config.yaml
init_std_down: 0.0
final_lr_fraction: 0.0
train_tokens: 456500000
steps: 6966
dataset: "wikipedia_en"
Each number is 500 + 25 x the weight over its row's rms, rounded and kept within 0 to 999. Layers, rows and columns count from 0. Numbers have three digits each. The size before them is the row's rms in percent of the matrix's.

# up: layer 5 MLP up, 1152x384, rms 0.0398, rows 523-575, columns 256-383
# down: layer 5 MLP down (transposed), 1152x384, rms 0.0345, rows 523-574, columns 256-383
up523 101:493515512473496471471471506515490487499511554492464506536485514508518529475487494467501491511491462502501522485461500521486493509451509494473507503521490484466506486487517470513496518482548505489533498540483486529479483491485502473522506527453500549510506486511486534537532495506512466443505459487469527498506460492503505522480502493455524502490546473472464531487524495492485490516536
down523 102:480520487491541520465520549483502518462506527464474469506482545484499502556548487495503503489544494474493497515530494485490527495453468535519505516524507494506480452457478511497507532477487499501471491548467487473524513529485456547535487477473517520434494511524488508503474507497494497466501507515477525504513487521485444496503550508494495496493519521519476456568491472445529490539514
up524 102:490464526489504525511510494483505505516524473511522467512458478510543476452516502504484472503509513457460496509480514522485509530448494497483516492492543516532471551522505514578476548504514528483483525560537510493509503508461464479476531492497512478529525441483471492471506511459539458503514508478505495470521513503506483498533549440502474534488477513514532480524488498541517512493476
down524 103:469494496519473461505489487464516531510524522500490492497535519478464497494505486494537486471474521471486472495446525542477497497514480482504526487469491500514468479475493435545490547537535471504491491529501532555506502495496504496499498481499479510523518517537491485481498493535472521497509502483520489485482571519541482513485494509526525530516511473486493491495493490447531498509490
up525 100:482505510456502513508527502531484486512495548527495476517513513508455492505508489482489526512506503505534479541505528483547526538455496479493511531482506493534475461529480587570466482542533543478494540549533492462500518492501530496521528495466518515498490481495468542488443504498484504485474523485500467501520501513539491510519490529502510505517548485527467537508528517533494471486529
down525 101:501466493483502470505462505515534534474480469513515492515469482463490471500487491474462528518523506497512481499484531525587525525487498464540502473481535501510531469529478500520527515527475526468554489473472515529491510468517477525502490527489555479479538512471503490458487470478509498495500510480537472485534497533516509489502480487513491513496550525470537533525521499452528518493481
up526 104:464478494529460478519501496532510502534499484444471542478506494500480475501519519464457485526477520504528525519491485480485544462511493491497470509490524496488502503471510481480472479538491489435457489532536521550486516475484536481501465512488532510515431413524492503474524458479517456496494509469545467532502447494503527463484502495499561531499489492512480527499543526488514529522492
down526 103:502540514498522485524543498491509525516472509498517520521538496515516483459510500470505498500452510507489499469456519494513533497482480515474494463489511518504485508499507488514462477528500509456487500503520517540535483470487510468532473549533533481483504489501485525445547456542445481543478525443534523536505535483508504514500507493525516497502520489522517500547524514492477493494502
up527 095:483524510495472547471535533503523458500463437514533503500486478495517535505524511505499537513525473507527494483502463504497485447530505524490484506498500542490563498494494533483531508526533498513477501543474480492471508488465464503473507472489472532543472499451506508527520482549535515531548463500477483535496498489505501470526522488494556513469499469511472461483479481510511489522519
down527 097:488476489471556513461465470510537473466515485440495498537461504517466518485493495504435560481475510514515544499496496518495495496489467526492539514508532475493512511494469508523496430523504518502507513489497558506497478502482517526447514480489532466467487477507491479538487499495514528529496492545499525491470488512450481501518536482497574512526511487501474535500489533512481500509471
up528 102:490495507527458468488510519514533499541543518484520523546508512475508518478556524514475474476494522459483477512501473546525545462494481521536513493493506529476463519515506504535510526552525496497530462512514487540469478519466462533517520529499492520462494475533498497462510481441524524498456498475521552476520517498505539476488497490503491497465481493457489518503510492530499502502523
down528 103:521520479471511492479506482535483484495557477519528511506532490505505508563483488473500487494477495510514500481503488572474511495555516499497531551477482490442493553539506567502520483531446471511528509514483507535490508512555509518470516534480499472516485524482512509476476463475536511521473471497482565485471497513518489480502526512511510484511500502564477491514526477475503518513515
up529 101:485511484487503523451500499501496493563476536521526498474518535498531488504494526515519461489468464502475505487509476503472517467496499472482472509520548499497473511491495496510483501487478435445523465543489482506478478483513512495506504479505521519485454537461493463496535502487505484492511501507480444503448528489528467489491504488464511494488469540495454536461513496537534444572454
down529 102:497433517484472488475505510507516506520508569517487522519470470475516519538498453478532501480504462492515507445490458495500496487495539528537528496517466522492531517467520506495535473528518497496486525516539524532523499517470529503499468495469514503486481501508483494512513506514502491501496479492500520493469559494502497506505513542522491481473549477509475483534504524486491488510499
up530 104:486515539532496525455502515504498458534502531487476494511491464491474512477475507507492509486507487538487516521491427499488531507476518518487455517507480498493488520508509505504524486486527522505477529469541455510520555494519471491527498474469511490544470524517468468545493507514495462467490524533476485480435466466467527548531523503486475509458512529520467483501525538517493523501523
down530 102:516443462486500523507532492493478538541515504567511513455530543540479522489452443495537552524467507498494535517537503512515498490538494468521519464503485507522448457509493522487515488480513536495500538466492433455467502494502493532547475501528466492520471514485509500441493482511528477523511443486517504489483453521520502510462490514496504503489532489497528488487481523554472543540518
up531 090:505498496484450523484492511494454476504511511484524494501489491532498498523526480452512501469532507479479506519480489509484498486541555479493498490496509512520495540497474511523500487521535513535509529510488498511444471483481446440489460495506494482503531440505474553497486506529523517521499499495488516536544489534496536475470518486453496554504536494511517522493501500494459488490500
down531 091:476499507497474545473543535483473521501480507475500475457451476495493536505525502502512472507480519494521494529513501507491471506522481491441461472495484513481472510473475533470455519504492505482504502521530486480492464476467520464487465482521517492517488482480485550446532498529513514473471435520554486530548479475485531533481526524485472525494491485519508479524523457489466512501498
up532 095:492463498527495533502512500533534517539519510456515448518494483489478571509493455516491479542480504463519457476487463462487479494535512489511482453530551465467499498542464528476484520568468523518499503485508498547487501480451479545497498470523505503498481512480533467528482480512496497480465419460472500485505518463491521531533499470509490497469533536503436488516523469507486512471488
down532 093:498497477479506453472518513510491495517514505481536517508514503490493462475496493490488476451554488506479512484477454503536521524526517542471493500520426502524512471491492470474514453568534546540487498488490511476531484528530483514461533482468540487539457524496497513525516469546545516474483499488436503522521498475510515484469463474516527477483495475472475542486503471493527478545461
up533 096:517498493505524532524500444521450462498494496560518492517484487518521491471499460467473481501515477536493519507471512546468483505518492460535412505512461484497476497509486496488465475476503486507539465504498492485504505501494528544531549493474508523501470466478489512554493479490527507472456487505477499501487500536490499477522509535481529522507485550487489504467511533545469443518510
down533 090:518507567484477487513514528499517549526495508522448552457500501482486529516471498476474476536495485532488536514482522483518488431491514481498509476519486485501499503477464521512454501465523481513468495487492519510542485505492471504494509510480500479518487525496488490515489499491499495499534515514495521465494465487549458490510499517582505487451470491519491460516496524497488482512511
up534 095:471462469510471469538503457458552484506513527494536544504496502529505513473519520470525455484502466481521453498531531551508545475483499566503512482498476525489491523505515484531485511512523522463521523525524511516517485503552441545504452522490567512512485485529488478493523472532509479493534528503470536522487530540510545484514530483480539463471557486536500503537476476504491466508506
down534 092:526499527527501462475498490484487497521465475535514480462552492466533517421524525537488502536522484478529505462487550444513483494554488492514441487475455492507535519475477486493475532517498496471504482499506470491470533481530494490482517511489447508536508499495526453531480499499508472534508516498458473472491488557475479486501486553476465525487505526498489474472459502519501537503472
up535 095:552540474503471521486479495500523473501520498516485496509497512497485501504486534488462484494453523509519523552474472496506489515479527514495531496526511477550447506541504510505531514500444500536502531514464450528554570505513523517484488496452509510491491503472459507505487509497543530467501485484518460530530502483500543473494492524485499523471537541485486519484501472499498487519516
down535 100:488540481513488497507445525499504517546503459503509500475513492495477469514489505516477533492526513458528470498514564479504525511498546512496515479511452514495482526512538482516457476475490502520545451450478488495515463496455544512529495469506468494467539510496502487492527468521503533477495489493482501530532504495541517532499498522475532486497561511516477522507491554534496473497530
up536 089:502467499501503496496513517509509444503507506508528518492492478531518523516490494505497497533522487481447507502523470506485484519513492495483472497513458541547495461503549472520476522551564514534513510531514528498497471497495522485512531459502499527517511513516517504583528513508491478484495470488500489534527485498500491514503513464495507465507545509507484478494504525556501463532518
down536 090:499472507447485504517501477482512499451512496513480528473507504490497528518514475498516540536524532540484492504486515520503418476508469509499493516488508488534529520488564518500477441489527538537541513469539523460459522497510501482502472498502538452485505518545449533509478502485467516469511463499501510498512471529502516505503489473454483485543498474528509475503491504485510484502513
up537 100:499515475537477476486500467506477488511549516494523493543470448490475525465505446491527509509530488503523483477536503542510470467546538503526482521510496500502548464537507508488485499519525498490449487482539501465491493499475522494509496535520497503530446504473516480516513471517485446519478525501439499527496517476474479497488497515517516487490561497504458491497493480519510510467479
down537 098:524499534487499483510541515477515519500494516478453521493516482534456543496489502504509526483476468482491505478489458505467518527515542562509546543531484470485503489548478518514463483516552491488511512504522481479532471467451517527529528480493521521461453500512486471455514466519492484479508513502512544517468528422462471508487516540508491526449476557494517474557498500516518501512502
up538 099:491504523506514543540522498517475505485528515470519507510483454535509515520542498450493500477493531511445485495493483451505528517479561505487545497490472487542468489519490501494470539487473499483513532509476493547478468483507556445517507541559535493517499521519501499516522527505496514451497471541513474563485486507485513526484511495514470493468514534507506543526538484518521485495535
down538 100:470536487476520459428515491491527516540498534524501526490528517492488492512477506475519515528468545553520511490529530458536486544473490508528478492497491487514527538502485494524533488498512541545495509478484532478481479504494552493532529494511492536514543519471513472508529501489467531485501552500519534517462488515467491494514505544482490481496470554499531541480469531545485478537492
up539 106:466468513512511466514478499481441496523469490522545512528456528480530462486522509510520505497479521480481461518468514496524515448486507535572506508489509473487487511520492512532500499521505505530476490516508467500476504464478470521499493502498509544487531471535510490495467505552542518492476506518454485525509474469524505464496497478560482492497523475484450492509480474531518513500499
down539 102:490484445442531539498528489482457482502469493503476501465517498433497500476522500474501495460475514519521481452486488537510517511483511494532527501528488546495483467498482473501495503547545522505536543432497526479462528474506448473466510529473528513522509497512486538447486478475490549532474497524461510472513502474497522508519500434502510480489509501503541487490504505501503479482454
up540 108:508467459509512513516468502506523500522491454535467528534503475474523514475497513488467496496492502508497513517451545537473571484505526468483506503504523475540500480510500492470462531544522496482472518509477482521516518467472536491460524468454501550533482500520520482518511488508519515490486514477491557495494483478471501498526545548492490433503504508443526511520515458465465523476490
down540 106:480490531522472505496483473539453496510513506498493487518520500535540513520521515494482551505465500508500493479546516551485482498509503471510539469503509537518528490485516560525504528495524539519479534529519503490486496511481519489493519517519446575521504497502476542536503541462541484515528485498503451484500502501516516477488474504470522520482497460485531497496468518541521522487481
up541 106:467474466523496507505446502495478467538553490502529520525461514475514473491501499447538467466463517450504510552468467531515497496519501511470506514527558523481465520496468480467541486486531495503510509516514473502530499521534482505497444517522538493516494463484478530486487461494547505464503539527511504558455495500483526497502503491493512533454509519525523565526542492534523497462431
down541 105:439525528482522505487505511516484487495518504542529532489500515467524497529531511466505475521471529472471511542461473489497554493517494476476503488509520527478488492503495524476528490495459461483469519533475505509460541514508448482465521475451505508476484492525502476471484532498517506472476460531526449493477515495545473461504513469475505495474499499555566518534532521508539522519488
up542 102:504494531499498518555486514486534499493516491513531517544460480526476490472454527488503479515482479491469507466542519509531508481494469494536499475514523494472529494533479517569498522549524497465490478502506508516487521489517487468490466491554484502571485513487459515511532486497511525470501512457491510525496451501446537496475549501483519524476490529571496521520488515491458507506572
down542 104:528452519482508510490482525476480488507534501570503509502490481470504502507488462506455526512472501475523458466527538511497529521507526462485490499490501529489484553461458463480531515504504439507492472504458498499481494496517469467465468501463466500516494499499522552523481502532529535506525544480544502541487538533498470541483468536515466525508506515486513500445515524494487499516508
up543 095:520543514473510498527530517538539450527506550466464483501493464482507515505500516510475428489483499525498506473541466514454533471537506511531506452483476494531441420497500491510501522496523533479546490510496489535496535431506465496510500476501517528531463476512521523519530500524553498478470515504474526486509477534489517490520500505511533497487490512494539536513506509476529525499507
down543 095:497489483517509492531503552475492519496499506459516451508475494516480535472493504466504549536498535517482452484483451512443481501500508513460530515500546540512489522492437485494493482443442468497510518501513501477530465507450520514475495499462463489473499499474497472485487479514427541462520526436512500477512537529445462490491446530500523520541497474526462459464522486475503457503485
up544 103:501490468477496493483484485560477529517497533448564551495475551529542493483482544509519457519496476504467514513503516502462526504478546475500501478485525510480515541491477546500489477460518505520544489536505485550516490488527502489482499502492460559481516498509483516527552456500524490489518504471496475547488517513517527496504468473475515522486507476467486543514487487516506497523473
down544 101:525528504511463463473500504517508511482492510510513501482544481582511520412512512535529538502504514511498513486535486476514514478534488491481451448520495538533546519522532524506495530515499430526553492483510498487476513510452489478482472505502470478543494502451509525482490485482524489508517486509545446443508539522443514518510507500522524509478499503507495461487513476489516514488471
up545 100:496475485510532481516450455460488468507483544517485524521500507516485529502500540456507482495540472479515477530489502502483530560511554507517464526525482507545499478499481518483523548495497500476467514524512495480562511554524433463536496481456527501473510504498513493531493502503517505470478527470457469514486497494497534538530454506464474513478485509481520512532533475505460513539498
down545 101:503515490521445485520486482456479517496491500522565496448463542494514517506536493501508502460507522479508486487509446493498503509524503504532485471515485523496480520523542501471483502461504498511512490481503526515488504546492491537485508462466487512540514478490554517513494484499498514558473502490492530510505474476442520479509459502516475519486507495476494487512517494503540496513537
up546 102:533490509486471443508491516486458528501525511492472484515454483446487483498460518444443509519446519500491487493546530515491488576512531518536519526507558444470495494505471493508493509519505478500513496486479501525543509521510503462445528482511540507511510482500519500506494459472497510486516545515476476470497430458453523498489494564506515495492485497515463526520501483514499519469479
down546 102:505506497509496499537478482498498507500511494528498465542498530465509465508470531481469506517506516506480465510521483465517503522528497526523500461532504503516466502527507480539452472509559467513514474478478508485534511524551482510542493489510502496485466463551467501490492529498498486481524516507460490538420471488487504473516464513493508483522494490509476492542451474469527482511497
up547 099:505532483510479497520475513514530468565486469512541473480454433462462496530572551523499452487476514488448492543470529528472521521513517519501511466471492509500497543505521460492500525500463506461473496494485496488537532523494475499488496484476503549512500486462505543499490472492510544455465536514503507505549510497518498490534528488507459527539533545462523512490522517472521487477512
down547 101:518502461462510538538462521470465505474509493544503467523500481522509530523500496471477458531536484528511472481516486482465495492436521512488501498508528501457520476510487477508474504472531533505449529488490508504519524507527508488512551532496506520503495516461517488496472490503538476492506506520479472500533487483529550514535500493498503480512506536525440471508484473490488466512502
up548 093:478456425487477500455478474524523520495504524513489532514491540524477502509494482470479501527512522490520539482494517509451509495467488481537498493479524480545512492489508508493511485529481475516500510520514458520450481531495515490472458501446484516514528450464490522536461491495508515507513522492497481490466463520492525467529500524477519522459462531546487501512534463513506469500493
down548 095:514511489520515466502486522511512492541532481506505491492511494468504484520513511522485517490436540525548471478481508480555480518504466482505517461482510533489500507493480463471520489548472511510451549492464565513508463499506509532498490508489495531500518444527493526483512500489475444497494478539506521520521484493500490486476523513497482528512458512483497466500550479499502534532517
up549 089:475536521468491537545510485499516508536452491517483471468484507538484480497511515459516507504436494498510535516554496500493525535508470520533524516487514513496491459501454496516488466519548524473489535526471506500503503466506501492530501514520491515521469466483492506540501451553557485498517503537521478515493507482537519480496462485418520467469481507530441536480528516514503477457502
down549 091:485561500494531467496529493482520514499489493490511481473485483473526487510502508466457475485481480506483540512563501496481518510509508505501455506523529511497499505500467490483471473512548465519450452487481555451486451504478484511486497473481506503503486523500517517478508512492474511513509524477496485530474461510530464451454531515474442477504476479487500566441520553516496506425474
up550 096:505457514473519521441492471507512518523504519511492525548522532490543476515467492495514522492490502493502527495508483551539521492478494523511481525500500496551524473497524520506485520497464503453519508557543480528452532482468520487542516477528469528532516490490515551555518521498507455494479507508489513529486526482472507474477516535478537511485512502483504537481490469493457495510491
down550 099:472540522488473497544526489506538460523517481482510513481509494524516500516458500499459447469507513486590513528558490501510498527516508512520522501506496528517499475510528538516506472485476461549512484497479528498518488520543460500500511451521556497448467500492472493498530501507484513516504542541498543492528556530492501535506491483512496477483511531468515497498536504538453503481547
up551 100:514509507526500530499540502468497498513481521510534521541496469529483548472445529478539496510514533438484497506475449514476519480489470472494469501500464488501519535506499495529492528512539498430461483510489482489459517500502512488522489465523524508522494531514460497562507492492498511491471527470509463507463476482486562514494508517486476458486525518459495486481522467491485462523507
down551 099:513567506502521497486487491524490536470487474501509482457529513503487527484525520496562521429485513561508478489488481522477496516511503491489480505487466522506501494420534480452499484530468561458513455493516508459499512484435484460495512492458463497500511472498544515505496462499489506539507501479545547467541496480537499511475522500457456468524525467512523547478512474462496480519505
up552 101:472505481507502534511517496546485510538489516521490537529513480524496517527496475531489482511515477489474486549485479477476540522509521516508475479521466448492494474546481529531483498508523535523476520502539493542419509541511488501496512524505497507549486500526514496471529490478516502480500521534520527528467504492532559536513494504452483482509537463517506496526488480496447489503506
down552 099:516503494462535496493513500504475451506523494515473484495484455509534498504546482494466517524541510506501433517500477486463525501513522510445472508502508520505496463488509459474511535452556495496491489514501504494504546479482531492500479471531493481458522477453502505523514436490521517505497533463548496498495491503486479517505542517507498500543489506486487537491480487484463482555534
up553 097:516441453523506488537459473510533489494503487555521494545485519474472481525548482506474488514513494457532509512495483505492509468570535470518512481530515464510530534510508508551475534500504514482513508500472512455515501501495512508497507463465505525494482498528475507536493498493511507512510499455458521507489481480476538517471483460509509545507549524501499539523484467507484498519498
down553 100:530506468482502526525483473489500524483530463552486462543525508485497487504507488502453515498500500459446506477478484487499493488533493480530487526515509490472498506498504455484461499477518459457549501452459505463499522494478465504470525522511499518549477562480484526482465519466494492491519482501517521505516504493529474546441474497566517472493480501534511536500507510500499547513490
up554 098:500454478506513509540472517530511430520502492478506495483474482537519491501460531517495509562513522500517506489517506530513489490527522473547478490522505525485548455496520508522487497539522528514514478501500524488486502488533462527514524548486526516512504476491475489476465505511486514511483467517454463508434520531495486514526479531467558528504520485550486529501466521497499483550494
down554 098:513528517507551561505504490538533497512544499552490473523535496505471480522464494463473513513510480505532522501537518498502473501520494537478511503539536491485533536509513508485502530454490515508526450463475489491444503478503523532556517520544481457546536491491480489545507498513502534511493519520494500492438495508506477498501501506510533490486477485490443499495465504500500497505525
up555 097:547542497492543470519542488561454489502496515492506497535493476500524484496479513485476495525490500502479473517533507529428512492503518521483498508526480503539478474501459481517453521519492525476503510475447494519526536497464464505517519455461544485491492457489502519506489509497494510511524474514528514484483513493475482518500538513467516517505490489479511507537472487469524446489515
down555 096:443507483520488473486528490506562494487510555500496498478526480517480483478452516475532509512526506548466492466473544488467481520483545556511495494509484536488534512472490491447509488540497509495514502521545503468516521544489484509506506504483523522481451535522466489517500558529484466458523503539529526529504484490473478503556505492515446518511505501529522506508498520463509524525511
up556 097:502489514472467523535511504496485501496514546514539509566504480476510481481510476481466473480461489486499522526507492484537494511478499518499463538514496481473477481540548517509538509501486523485529506498548498493463523494541489497517495499521476518521519503517463520475496456497481497476504504492492522485505493498540460485506449532493529486490512487481444549524503481496479523500502
down556 097:475517535510481479508509484502496528477462459494513487492484492532505501471516562479501500517470509524487505467472512487462499515473500474471514502481463457556500519501516464525510481522531496512467458518482550478497515508443485539463465522492504448471476497477506510499496484542460507499502476463548501525489529483489541519510504483524480497513490536512475497510456483479514500493476
up557 102:461516522530504538530487521473458508500516492509450499489508501542475507504469525542496469504532473493480525521498538524468519490485495520503486541481525478480465487506461445525494501555543482491521537488487461540417547487537522470503514502467505535509506488495503517494474504524523533487475470490495512538509519478450510508521525464444535486490527484511480511500523510535504511503536
down557 104:520513527495488506510479450511470497467482506534443521491536467544483476450467538510526482482529517503467522505526526488528510518529468492532504519498521495491481478473480495482455517470483483523455494501492497489494467506481472457500523504521521498498492535512470562481499523498491508484515518493544517522543513491476527525482528488490489468507522493506497478494522491495496479526514
up558 105:477522503488467538541493468513526469519525503481486520488481501482502468503548536446505468456501499477477498510494514483515515542489552498538450521498518549472523453514476469519489509491527517476510480525505483549479503522541508503515492506505488512478526460507499488520507488475506479516499506460470522524480497472531498492516505477536561536488515518485525511521541465433518468540510
down558 102:525500484517446487495524521509555495504479486539472472502525474487470531504514510491515538500497476525520501491493544451527433546456541490504520519485496466478531517504485461525483508475482532516551490486512490497514508490497528473514485508464494519483475514480495460469502526506527489469523528490486514504480510496496488523506480510549465500526465488478543507512476518509494481551486
up559 105:525491496528538467515504481516510472556533522543509518516513438495492516462505517449486437477456449502522482544493485520526514496505514508500479475489502484434540529584457482517494535496483460469512503489505505501522510480491504516509463441485520496482475492502500469498468502482539497482510484484473528547548485468479483494506471466498528574483461540489508512525530501492461470473515
down559 105:523513471501493487488463494531532504492527442572505528460534490489523506504452552545496465487487519523507527486501492513473490493530526499520488481499463476435521481486512519486491547504463512497481501543512541503511515481427504476516473533467434494503507477465514486484473488468462498502503467510527461508483473486545530479464464506510468490541471481475504491438526473508505531522489
up560 109:459515483530477523487489461491496461501498479451509491484507464507505471467464456503490509499518519434533513476471525518520504469453496530500534470524464504532520504535505490468527530498517522507432523564537498490472528478509479505478544505509487503511471479446486479484508458524512442490503537488527490487543498497496534481478484500504502468478470483522523475499487447472497472525488
down560 105:472511514481507484519472501520488529509468483456565506509483525523524451498461469534526490498537499542520519461453496520541524520493523543500457493475497513525485535507443529474478489485505551541498500508492542493492495512497511482517484501511482476524477460485509503491542498482569520521521469475535522471469491508522529503491509507533504460515457512504484492478451475491498480475565
up561 093:477499470547448495501501490535496493536503562538515529537512545478481544490540511512541469508482464449518477527458482492491496474513504580510503486493469523510478519526509506488519508522503511484484498528507497491466523500544504496555484486533500528529491493457483489485517459482501530494526451490477519527504474475508547484513488483518538497460537474513500484509544465507483495496516
down561 087:516495471481529505471547520475499455497502524485478481488548502508504493486470441498504530529541502544502553487499475540487461545490482452484548497526503537506495481487486489527435487481481480501521516517446501492491469482481475497505546522502502499520510528509533424487494469502507526515510509478495467491482512517510448483484515520510468507522523463522507453504512516495483504459472
up562 098:502510495478498534494431552507463479504480525453474497533473456511508524481518509472520501522502463506481514521543488509472506500534486489533484482525559497463516488509488479468471501479470467493502494542481465484511492546498467536541491524513506496550488504480485485532495492474497500492530531528530542485518503511455533509503504470471550507471531525489518507479493479489559498497537
down562 097:483494493512560530546471485516488500511473480511476491468482506560519505543506498510575512512472544471528527531455510501472476452515506494461504519492522495514533512502545500548483477483516512479498480537447494496482481498503482521444485544516506493559497525481484508568502509492488507494481490479498486458526495522513536560498486536516502570505535467466499478495461501439523469490512
up563 102:530478502503462456453477491514509492534477501508530480516507525527490531453513473507438494507516499437508484475458543539464490507533502513529497498540530471571525514496456499493487508509537546449511532488538470515459503487472527469516506483514517503525467479487498506493494507465474485491528495502510481545510459446485488547489503568524463463454480526520505500492472477489488490471479
down563 100:440542496523484440482474542485556503484500533493456473484523506529495469554476485474481500468493518533522518482478542478485498508516489506505516518495494560508497444494483492533480496464531465506509551453468495525469516544508522485460511516458485547553537490486483533483479471474479461483492504534511498519525527501555469496501506515490470451505508495476487486534489519452515481488516
up564 099:483492511508503522532491474520493491512538514497526473535467498502442488519523480474486514529478484484512497514514484499540483509526517488492438476542507463528498531516471505505533511473490486484502504495487469492497503500531442519508475475532490521525518479508498504493545522488505484511498463511509476496479522481489498484474479521519542491439476540526440501491538446477514507478539
down564 100:512513482524482462532547494454533491483539464460489492482500525459532535490448514544496527472526502495479462447504516544494507479483523469491511485525465472484511531512503508496443500541499493512547527528498552520499491467489529489484522513513495520508486520535494514475495533521471459459555490490463502493528511516510502505507511537506534492500516496516479486481487514547569531490506
up565 105:472490518530536520554502483523475491543495478506509503505502505485533501522496464463525466505469455496509540453525478468496516508553516539490498526532484514494530512514509500483493475496511498445469546476548502517487483432478546516525527485512525538484444503499471515551476464546524552481518482496447496536518490511516521535535506518496532470511511505513537483483494510506526538492507
down565 101:490481437495528475484505540501477482469464504524480469483536555498513498505464508484467514512497496511534492513480479458522480477530470539501512494500476509509502500458499536520494491526484503535501508519518500533455443483503507478542543534523496463493566502516509504457493513504502505528507475481485509476510488539511500509475519540460525480522514541499510481505497490517499465515511
up566 100:517510519461515498541522480493494492538530484503541488537480513523475458507548485489488497498507449479489511507463522488494507516449508534494526491460506504543500460508501519503491537544507504488528483498515447507485516499484460549478498455474505518536506455503469501524488494472535490531479549491501490525459487515507512513511486509536486545509515542517500505527516523509494483537526
down566 102:482537498540466508501540496490485568507512504459520471532476509481473490549513482489494474479480473529470481499472529510529480494421491473508510476495555502448532488462496510528468523519449484514503497495507480506497486497507432490469455502491520491531519462523508551508477436519531483501517525454523488498481500524531491491488483503523464497500510512533505525537523542526514489529524
up567 100:511510457501517492468529514514516515511501469506475479557439497529468481512530526464452474477494539509524498463484469468494542512504504528477463500496470491496474515472480472528527513520487506527460476500486506519500524463524482495470475531495545507509475461533534519509438426464524511453485486484522478517501508461502473517501497478509478497498549500451500531520448499504506479466491
down567 102:496467502523502499450479501509481520519495501512474492496493506538450511450489478511457501536519455531532455484499470468549515536526443518525500462487459480488493531516516495473485492516488482462487478509478515463502496495527462513496489490475519515478519507488519545479515522516560523534522532466533477507515505491460473544521502542511498496528498532491474515524501492511471449478546
up568 095:489514486500519543523506516485511485520469536493501551500486483520537557466518489507497480537477472475523512494505518539483490523535484473507506539522516531511487502502455490492529498511515520501527482537521478478510526518487480480453567533464490535524511494546534480539480481507568493462562462460493500504463453504518494495506480461521516508531555500544509528518477504539484456473511
down568 098:483534525478479530537462482491506511465513459494519481493525508496489510474527541486475471503515491521564509547496521552497534464500531520549466469498491487511486503448450480498476475527450514489491501513518492489541529475489513501473471507473567501483465520530547461461484481471515520459481511508513536498477460505529502526501456546502517539531483480487478504487530525494528493508481
up569 098:502494501496487512499523527514558494530471512475463506524498415545484526437493518477513489532477488501470531487518487461501494554471517502545477521473512511539543501582526482505513504498477489457494508465526442511463547466494524512507546503489508488514524479514500510486508522512492470456520516473513497507489538546478497523513455483499492516507481482472518498512478455481527465507494
down569 098:518497508506484503496441479517485476479499508496518513509471505434501506555516488511472511487505435504480516472513520528496509491533484461509474475506494491467513494522478535474497445506511466503484464546519505467515477508478473528453515452510531503446516507508527489520476510484519459468481483520501529514485497529503439531498487482469502504496510501527475531497480534493507467507473
up570 102:473482483519479534489465557506487465550464452464476472492480516484488489474496517499491525490442489491504486487475495534485508497536476482478495477477521474542531523504530492465504501502531499507534487496512475547470524489494568457546504480460511490511489491480507496481524522506500490510480521543523483516493468511501504470499476462500500541483509546504482533514483498504540485543511
down570 104:508505499453519475514486537511451516554495490511513509516497498482529492525492539474485466505505528507490487500511483527499505513518482517503492494489501519534496493493494490517515502489499531515497513574471507545528504503483524482507509466481511474478473502476487506500544502483516512509524512495515542517480479518554510492600559494469493541494548532521496498528486475537483516456527
up571 099:514499484537515530510534509523530504540490536468490453505523501504524553501483522443489492564494428452537500475491517508530502476499488503470458538501513483503486488497487523499512513457539487507514504485483518493531519541495484536480493448486512512499478485510484517503467484485528534520514521485501544519474474482531516499534507482474532443473513487499470487499508489512526478514500
down571 099:519493495563514452481494473474518476511471479542485504468523478537458512544485463511538534463499508484497471527493486470443512527484489508478528493485471498521489488519561464513515446518511507511522560509509493502494509490523485492497503457486484501456531516515513471515493473487467524516473528495507480524539487536495464482500468506480485523465525490506564521497485475510467467479495
up572 100:522513513529504456494494498497491528497520494502545467531469542498558486453470489502477510473532517456487465514468499506507507537573485515528511527523541471481526514542503491495476525494498493455530494538491470474431522487505513508503485499502540570541512469476517494525474500542504534510509501518516493516513462468502487505431472466508479502463528473516485514516517537503494486495464
down572 103:512491464471515501521496510518523472509521496532480500467512559464503510479520473525488515519504491484488520467448558472515511487514508532474459541486510490550437442503495466518536472444502471483529492519473480472473510510486480466475494484505512453518517518479468499523496526479520504548520505473513476527564501459474507526526492534502500475480509529495554520517512518501478493522480
up573 102:508513504470477490463512447523492497530495514468463503482467489507541498504495497517451469518520489515485505519490462529481487460462542523493470465516487511506496500480530513534467523515508474495475482493492531544467501515499490507488519540501520524528453501508470527526486515479475435524526511533512496488500477494497529515492562535460506480471483523496537569512470483510490475483506
down573 101:494506506494493524531498525508506490485480588494515465511513509509518514526526497476497518504521479504465487496480483529528519508476490531509479540515500471516515476505470519497506477515480483493515508517510534484461514523504508482496486442479489475524542515492472497502449543487565545493546511499495489471458462480504519503486470452499526499476491483504511470474506535529507518524484
up574 108:464482493550465542504478530527491513516487494484478516518485467494479514516502479470476508525466457535473508511525471495510555530482526504465513505473468499468502516501464505503524512525515502525520504528522492514494553519540499469489481483472509466533444487491473506498492463499504491474498422472499522510512506477495430520500545507548485528465469542501483548489450506515498510468467
down574 109:509495510503527497487498494518485478527505475493493479506483568515479465501504500475476489482508504494497499530515499512546508558536490514519439528517486540475462473515455524468528495461504483512480494477490532530494516493491513546491506532517546544477472495509481522554462456523528492542504493525481481514507516465481489492503514487519497505527489537507490493466513504507525507415486
up575 099:521543479501499479503500474466517471500482506507503539493439533486541510473486495515493490517503459508532516508516515508472507471460503474507454509525506503512431474503518507542491519509516485501521520511518469499506532519453473497533504508550530508540466495533481489514481497467479482507476499478486521501501501479506509508554476490507539458519499471510489492501489508467545505504465